{
  "vocab_size": 23234,
  "norm_place": "pre",
  "qk_norm": false,
  "init_std_qkv": 0.0518
}
Each number is 128 + 24 x the weight over its row's rms, rounded and kept within 0 to 255. Layers, rows and columns count from 0. The size above them is the row's rms in percent of the matrix's.

# layer 10 MLP gate, 320x128, rms 0.141, rows 83-175, columns 32-63
size [101  97 112 115  88 101 118  95  93 103  97 103  97 105  99  94 101  93  99  91  95 107 104  91  93  91  96  84 102  97 102  98  91  98  97 105 110 104 108 116  97 105  98  86 104 108  99  94 108 100 107  91  96  91 104 103  95 101 105  91 105  99 110  99 127  99  91  93 100  87  87 106  96  96  99 106 102  99  99  93 102  94 103 103 106  94 100 102  87 111  97 108  91]
[[140 124 138 106 135 137 115 133 123  83  88 101 116 115 140  91 133 139 120  80 109 156 111  87  75 118 118 131  83 147 158  96]
 [ 75 145  92  89 122 147  96 127 145 117 113 159 108 152 144 134  94 168 121 131 169 131 150 140 147 116 162 161 124  94 154 101]
 [106 156 118 130 160 140  95 111 126 116 109 134  54 135 113 145 143 118  99 141 179 125 128 142 133 150 104 102 111 121 144  97]
 [ 90  78 123  73  68 102 156 149 128 127 109 114 149 158 147 135 105 124 157 117 133  75 160 136 122 121 130 154  87 152 135 148]
 [124 113 124 111 123 134 136 119 164  84 134 128 100 158 174 103 145 148 166 134 137 143 108 144 107 123  81 162 162 155 126 143]
 [ 90  84 140 109 121 109 119 150 108 120 102 134 126 167  96 175 115 117 147 142 114 145 121 163 133 125 114 136 130 140 151  92]
 [126 138  80 143  90 112 144  74 157 151 129  92 150 103 128  89 165 155 121 113 116 119 142 111 161 155 137 147 106  52 167 135]
 [110 129 100  99  97 105 171  97 125 118 147  82  94 117 122  98 122 129 185 105  92 159 138 109 131 154 179  90 133 160 130 127]
 [100 122 100 119  68 134 136 141 184  98 133 124  88 109 127 164 121 157 127 156 103 139 155 145 127 173 133 189  69 123 106 116]
 [156 135 138  91 107 120 152 102 140 120 119 109 105 135 165 172  92 152 119 123  98 178 177 148 115 102 133 119 116 125 140 114]
 [131  87 146 138  98 132 176  86 145 139 119 113 124 100 147 118 131 138 142 123 181 193  82 122 135 143 126 126 123 133 135 136]
 [ 96 112 114 122 162 117 152 148 144 148 101 129 111 124 118  98 123 145 134 118 146 115 106 148 132 122 150 151 105 128 119  74]
 [167 114 150 127 134  86 177 159 133 116 124 113  85 123 148 129 129 154 139 130 113 198 136 135 125 117 116 113 195 162 174 106]
 [140 155 136  94 110 161 149 105 125 129 117 133 118 136 152 108 109 121 145 145 131 142 110 145 142 118 138 134 121 105 150 102]
 [115 129 160 112 102 159 129 118 130 137 111 134 119 143 122 172 122 169 165 107  95 112 135 160 104 116 151 170  89 158 148 114]
 [102  92 146 127 116 113 117 126 142 108 139  66  79 162 136 170 114 150 109  94 129 101 179 122 146 135 109 114 119 133  79 104]
 [114 128 154  91 122  99 115  94 131  84 127 119 124 150 150 127 155 102  98  45 113  85  77 130 157 135 110 159 109 133 104  86]
 [ 99 105 128 114 100 136 197 119 112 140 148  80 106 187  95 121 120 127 144 171 133 118 156 112 119 108 108 134 119  91 132 102]
 [132 131 134 138 136 122 135 127 160 125 133 112 172 116  98 121 133  94  82 122  75 121 124 158 179 106 127 132 116  80 110 168]
 [123 103 131 129 178  88 160 135 145  86 145 104 108 132 133 106 139 123 183 162 138 183 114 141 115 121 111  95 105 148 113 122]
 [184 132 123 124 117 113 153 108 120  78 168 129 136 126 153 139 124 114  92 119 135 154 136 119 132 153 109 107 143 118 157  73]
 [125 121 115  56 117 130  89 129 139 115 145  96 109 114 133 124 146 159 128 120 147 145 128 142 177 127 136 149 103 123 160 146]
 [136 127 116  95  86 107 118 123 193 121 160  86  68 136 118  98 122 153 156 117 121 104 150 122 157 145 129 152 130 135 138 113]
 [108 118 111 128 107 125 163 144  86 155 143  96 116 145 111 159 112 130  58 138 149 169 144 164 135 102 138 106 102  97 158  81]
 [186 113 175 128 131 105 176 119 145  87 168 139 108  96 132 143 115 137 108 129 153 195 119 109 117 124 136 147  93 141 121 142]
 [ 98 121  73 126  98 140 138 113  88 149 159 127 112 194 120 138 144 152 125 106 100 157 122 133 121 114 110 122 102 141 118 118]
 [178 140 119 105  71 176 150 123 113 116 137 132 160 134  89  86  94 128 147 145 171 148  77 189 156 151 126 119 107 124 127 134]
 [139 104  65 122  69 125 123 141  65 126 135 148 132 168 107 143 119 134 161 137 171 161 109 113 139 115 107 129  81  98 167  87]
 [108 120 118 130 115 128 123 126 113  71 130 125 146  90 132 117 140 120 153 128 148 130 147 119  99  95 158 147 122  96 126 113]
 [143 131 124 137 122 141 124 119 107 113 125 139  95 154 132 177 127 134 106 140 173 136  88 164 118  87 141 127 123 179 122 130]
 [126  91 120 130 116 116 152 187 108  78 150 115 124  89 133  87  93 167  91 113 138 118 149 163 125 117 116 102 106 128 168  88]
 [172 137 139 125 105 154 159 146 105  80 118 149 155 142 163 104 103 152  76 119 129 136 134 111 103 116 157 128 146 121 123 108]
 [122 111 143 146  92 175  91 141 128 162 185 117  99  89 103  87 154 168 143 107 128 104 132 171 143  93  75 131 111 119 128 112]
 [134  79 130 160 149  87 112 119 175 116 136 133  97 117 124 166 136 144 148 117 114 155 173 129 149  90 139 147 116 123 107  71]
 [104 148 138 160  62  75 169 178 109 127 118 128  94 135 124 104 162 110 170 107 146 134 135  95 170 138 171 161  89  95 147 127]
 [ 95 118  99 133  97 125 148 149 140 124 140 103 157 100 138  97  92 132 152 120 100 109 122 131 145 146 115 145 101  78 115 160]
 [111  97 114 137 108 147 146 135  90 122  97  87 122 121 130 108 126  92 108 106 138 167 127 168 136 103 124 116  93  90 156 104]
 [119 102 120 138 113 107 108  99 123 180 138 104 185 155  99 149  92 149 102 134 108 165 130  99 145 143 129 166 106 141  92 103]
 [ 94 115 160 140  91 110 148 137 122 104 136 125 124 158 135 111  98 169 171 148 181 122 118 131 102 121 110 120  89 147 134 113]
 [117 141 183 142 108 133 165  70 147 122 103 136 116  73 113 126 122 127 128 135 198 128 121 139 141 148 114 136 120 104 117 118]
 [134 138 114 167 129 101 152 115 150 140  99 140 121 138 119 124 131 172 140  99 119 130 100 147 154  84 160 131 101 110  89 138]
 [113 128 163 113 106 128 149 134 111 123 145 124 147 147 111 119  88 136 163 173 140 129 185 139 133 102 145 105 139 136 137  74]
 [141  96 188 100 136  98 143 102 162 130  96 130 164 129 106 123 137 142 119 140 141 156 148 121 102 123 125 131 110 115 134 106]
 [119  96 134 175 118 149 120 112 138 127 163 125 157 183 135 101 162 160 118 124 131 131 152 140 159 135 106 136 122  65 137 127]
 [130  88 105 149 128 145 131 113 132 108  92 129 132 129 164  80  69 111  91 176 101 133 104 149 133 162 113 107 143 123  99 107]
 [ 98 102 175 118 123 128  97 117 139 110 183 132  96 158 135 146 146 154 110 151 146 134 157 184 184 121 138  96 100 134 144 116]
 [117 116 124 158 114  61 145 130 112 111 124 148 132 157  80 154 104 163  89 101 119 167  72 125 160 130 122 157 154  86 103 117]
 [124 115 109  87 168 115 130 140 102 101 116  94 110 159 151 147 141 132  72 143 106 111 134 125 140  85 110  82 153 117 156 137]
 [ 46 143 143 178 144 115 130 149 122  68 148 148  86 160 122 134 127 126 150 149 122 120 154 141  90 176 125 123 135 150 130 112]
 [135 149 155  86 134 153 138 125 153 124 150 132 172 134 115 118  94 135  90 113 150 136 175 147 146 168 136 120 148 127 150 127]
 [133 110 149 105 110 114 127 118 152 119 152 123 131 116 184 127 129 151 172 131  93 134 101  99 129 128 121 151 132 146 135 105]
 [146 123 155 130  89 171 149 111 122  86 126 102 120 138 105 145 183 129 135 100 104  79 132 132 147 121 104 129 103  74 140 135]
 [132 123 119 141 128 136 165  99 125 102 129 136 123 111 134 110 150 107 169 147 149 111  83 127 126 147 125 150 121 146 165 126]
 [125 111  76 170 107 133 116 141 129  85 112 119 138 112 108 159 102 117  95 121 152 135 149 163  88 149 164 104 141 149 178  74]
 [123 186 148 116 118 122  99 140 116  79 131 136 130 139 144 158 123 125 104 107 138 156 131 140 168 113 143 145 124 114 102 142]
 [104 109  69  73 121 137 124 120  72 107 124 117 121 153 115 123 144 163  89 112 141 147 135 128 172  90 121 143 128 124 136  93]
 [ 80 152 122 122 134 135 155 133  69 167 108 162 123 132 155 119 109  63 123 116  97 177 163 160 118 116 151  98 119 140 144 121]
 [152 137 133  99 147 103 158 135 128  98 112 159 160 125 101 122 127 136 107 114 133 153 177 129 127 119 127 137  98 140 128 117]
 [135 102 132 110 101 137 123 153 137  96 128  79 106 117 125 174  97 131 140 137 129  89 103 116 137 121 121 153 143 106 111  88]
 [ 79 110 114 142 147 137 136  72 149  96 160 105 169 111 140  84  98 144 143 160 114 164 131 150 136 114 132  92 165 100 126 146]
 [104 122 124  83 132 148 132 101 135 140 132 111 138 158 162 148 112 114 101 142 131 104 119 155 150 113 140 125 128 132  69  98]
 [138 116 138 143  69 135  99 134 118 126 149 115 116  92 114 122 156 152 134 125 117 128 130 135 128 104 158 147  84 124 117 117]
 [102 129 120 117 119 108  85 109 126  97 145  88 103 141 156 119 146 153 135 124 115 139  90 128 176 107 155 121 106  82 109  83]
 [ 92 121 136 128  95  92 126 102 135 133 147 111 127 137  98 148 149 114  84 169 119 134 120 177 102 163 155 111 142 136 138 129]
 [115  57 121 145 146 140 140 144 130 114 139 159 132 114 128 123 101 130 143 103 115 160 114 149 117 106 112 153 118 184 127 104]
 [113 130 123 121 157 134 133 126 145 137 108 132 145 144  99 161 144 140 105 154 149 139 112 151 114 119 103 123 142 130 173  70]
 [175 110 121  86  78 140 149 128 158  92  99 153 153 142  95 110 127 134 160  88 132 126 125 102 127 143 113 129 105 123 158 175]
 [102 141  71  98 154 155 137 136 126 120 108 132 159 109 101 145 168 105 153 130 126 132 144 154 159 118 169 152 132 112 133  94]
 [133  99 142 148  92  99 122 146 155  89  89 120 144 154  84 139 116 150 114  97 153 128 125 146 139  48 108 134 161 149 139 137]
 [100 136 124 141 152 113 158 162 183  74 120 167 112 125  75  84 100  95 122 146 122  99 132 132 103 159 124 154 103 113 126  79]
 [118  37 114 146 137 127 141 167 146 128 107  98 128 139 126 144 127 141  82 149 133 166 104 135 118 154 172 170 140  93 135 113]
 [131 142  99 118 124 152 136 137 114 108 136 121 113 109 114 138 173 153 135 142  62 145 106 145 111 165  75 108 135  82 134 104]
 [112 128 119  91 114 119 183 111 135 132 129  88 122 144 130 111 151 144 129 151 117 114 164 157  90 141  83 132 136 113 101 160]
 [137 135 127 108 147 142 122 105 103 101 131 130 109 128 117 100  95 125 112 139 137 143 115 135 135 143 163 134 117 104 156 150]
 [136 154 135 104 137 157 129 150 125 169 158 109 142 166  94  94 108 180  98 113 120 145 122 131 174 144 134 108  96 138 120 139]
 [133 127 111  84 127 161 158 126 131 139 141 113 152 181 108  78 145 117 121 127 130 105 163 166 160 125 109  92  97 143 134 102]
 [108  83 118  91 123 129 124 137 148 120 109 143 124 139 110 138 142  72 165 178  83 101  94 137 127 108 120 141 135 101 136 126]
 [157 108  82 137 112 105 125 135 112  93 145 102 140 115 113 154 133 150 142 148 131 126 113 110 163 139 131 126 135  96 167 125]
 [ 99  67 111 125 124 167 131 143  81 120 139 119 143 135 140 109 113 127 118  90 125 140 140  99 138 144 137 128 105  78 162 108]
 [109  94 114 122 144 118 129 183 133 182 142 117 140 125  98 153 135 131 119 113 109 140 149 156 130 144 135 156 161 102 156 101]
 [126 152 117 125 164 123 129 126 185 136 115 147 142 111 120 108  99 131 144 121 135 129 117 122 133 151 149 147 138  99 149 118]
 [123 110 104 102 115 132 165 132 155  83 137 118 107 160 133 147 151 128 108 163 149 150 122 150 136 139 117 142 168 169 136  89]
 [ 98 123 159 129 106 134 166 100 110  97  40 141 110 126 149 132 148 135 118 120 146 109 137 164 120 159 145 113 124 126 117  83]
 [137 126 125 125 110 168  72 116 130 111 139  99 156  97 120 145 138 124 125 154 131  90 115 150 133 168 130  65 111 112 120  82]
 [ 92 122 106  70  85 166  95 161  91 108 109 124 145 149 118 158 154 149 136 111 116 136 119 136 118  67 125 109 115  86 122  97]
 [125 150 131  86 151 121 133 121 132 164 130 105 136 158 120 160 146 140 101 177 104 121 116 175 100 127 162 161 111 103 114 128]
 [147 141 175 146 127 167 156 155 103 138 131  88 103 131  95 117 106 161 109 141 102 161 145 158 126 166 128 162 128 129 111  73]
 [145 148 128 135 112  97 135 119 140  75 156 143 147 134 124 163 112 103 130 178 155 132 112 191 122 101 147 139  89 147 142 146]
 [104 150 165 131 110 126 142 109 115 138 103 132 155 139 115 138 134 173  95 125 106  97 126 162 157 145 122 147 128 120 128 101]
 [112 120 138 120 145 127 173 122 155 114 155  99 108 130 154 108  81 154 111 146 129 151 142  99 180 178 107 141 140 118 139  61]
 [161 145 114 110 117 160 100 133 127 117 107 135 150 139 165 133 104 148  87 102 121 165 179 116 104 100 134 159 150 164 139 123]
 [126 128 114  89 155 155  84 159 137 120  88  90 111 140 124  73  83 174 122 102 135 134 149 159 126 100 108 108 101 172 149 116]
 [177 104 143 125  93 148 134 157 148  66 128  94 132 141 127  82  81 136 115 108 134 160 120 106 127  79 140 133 132 131 133 112]]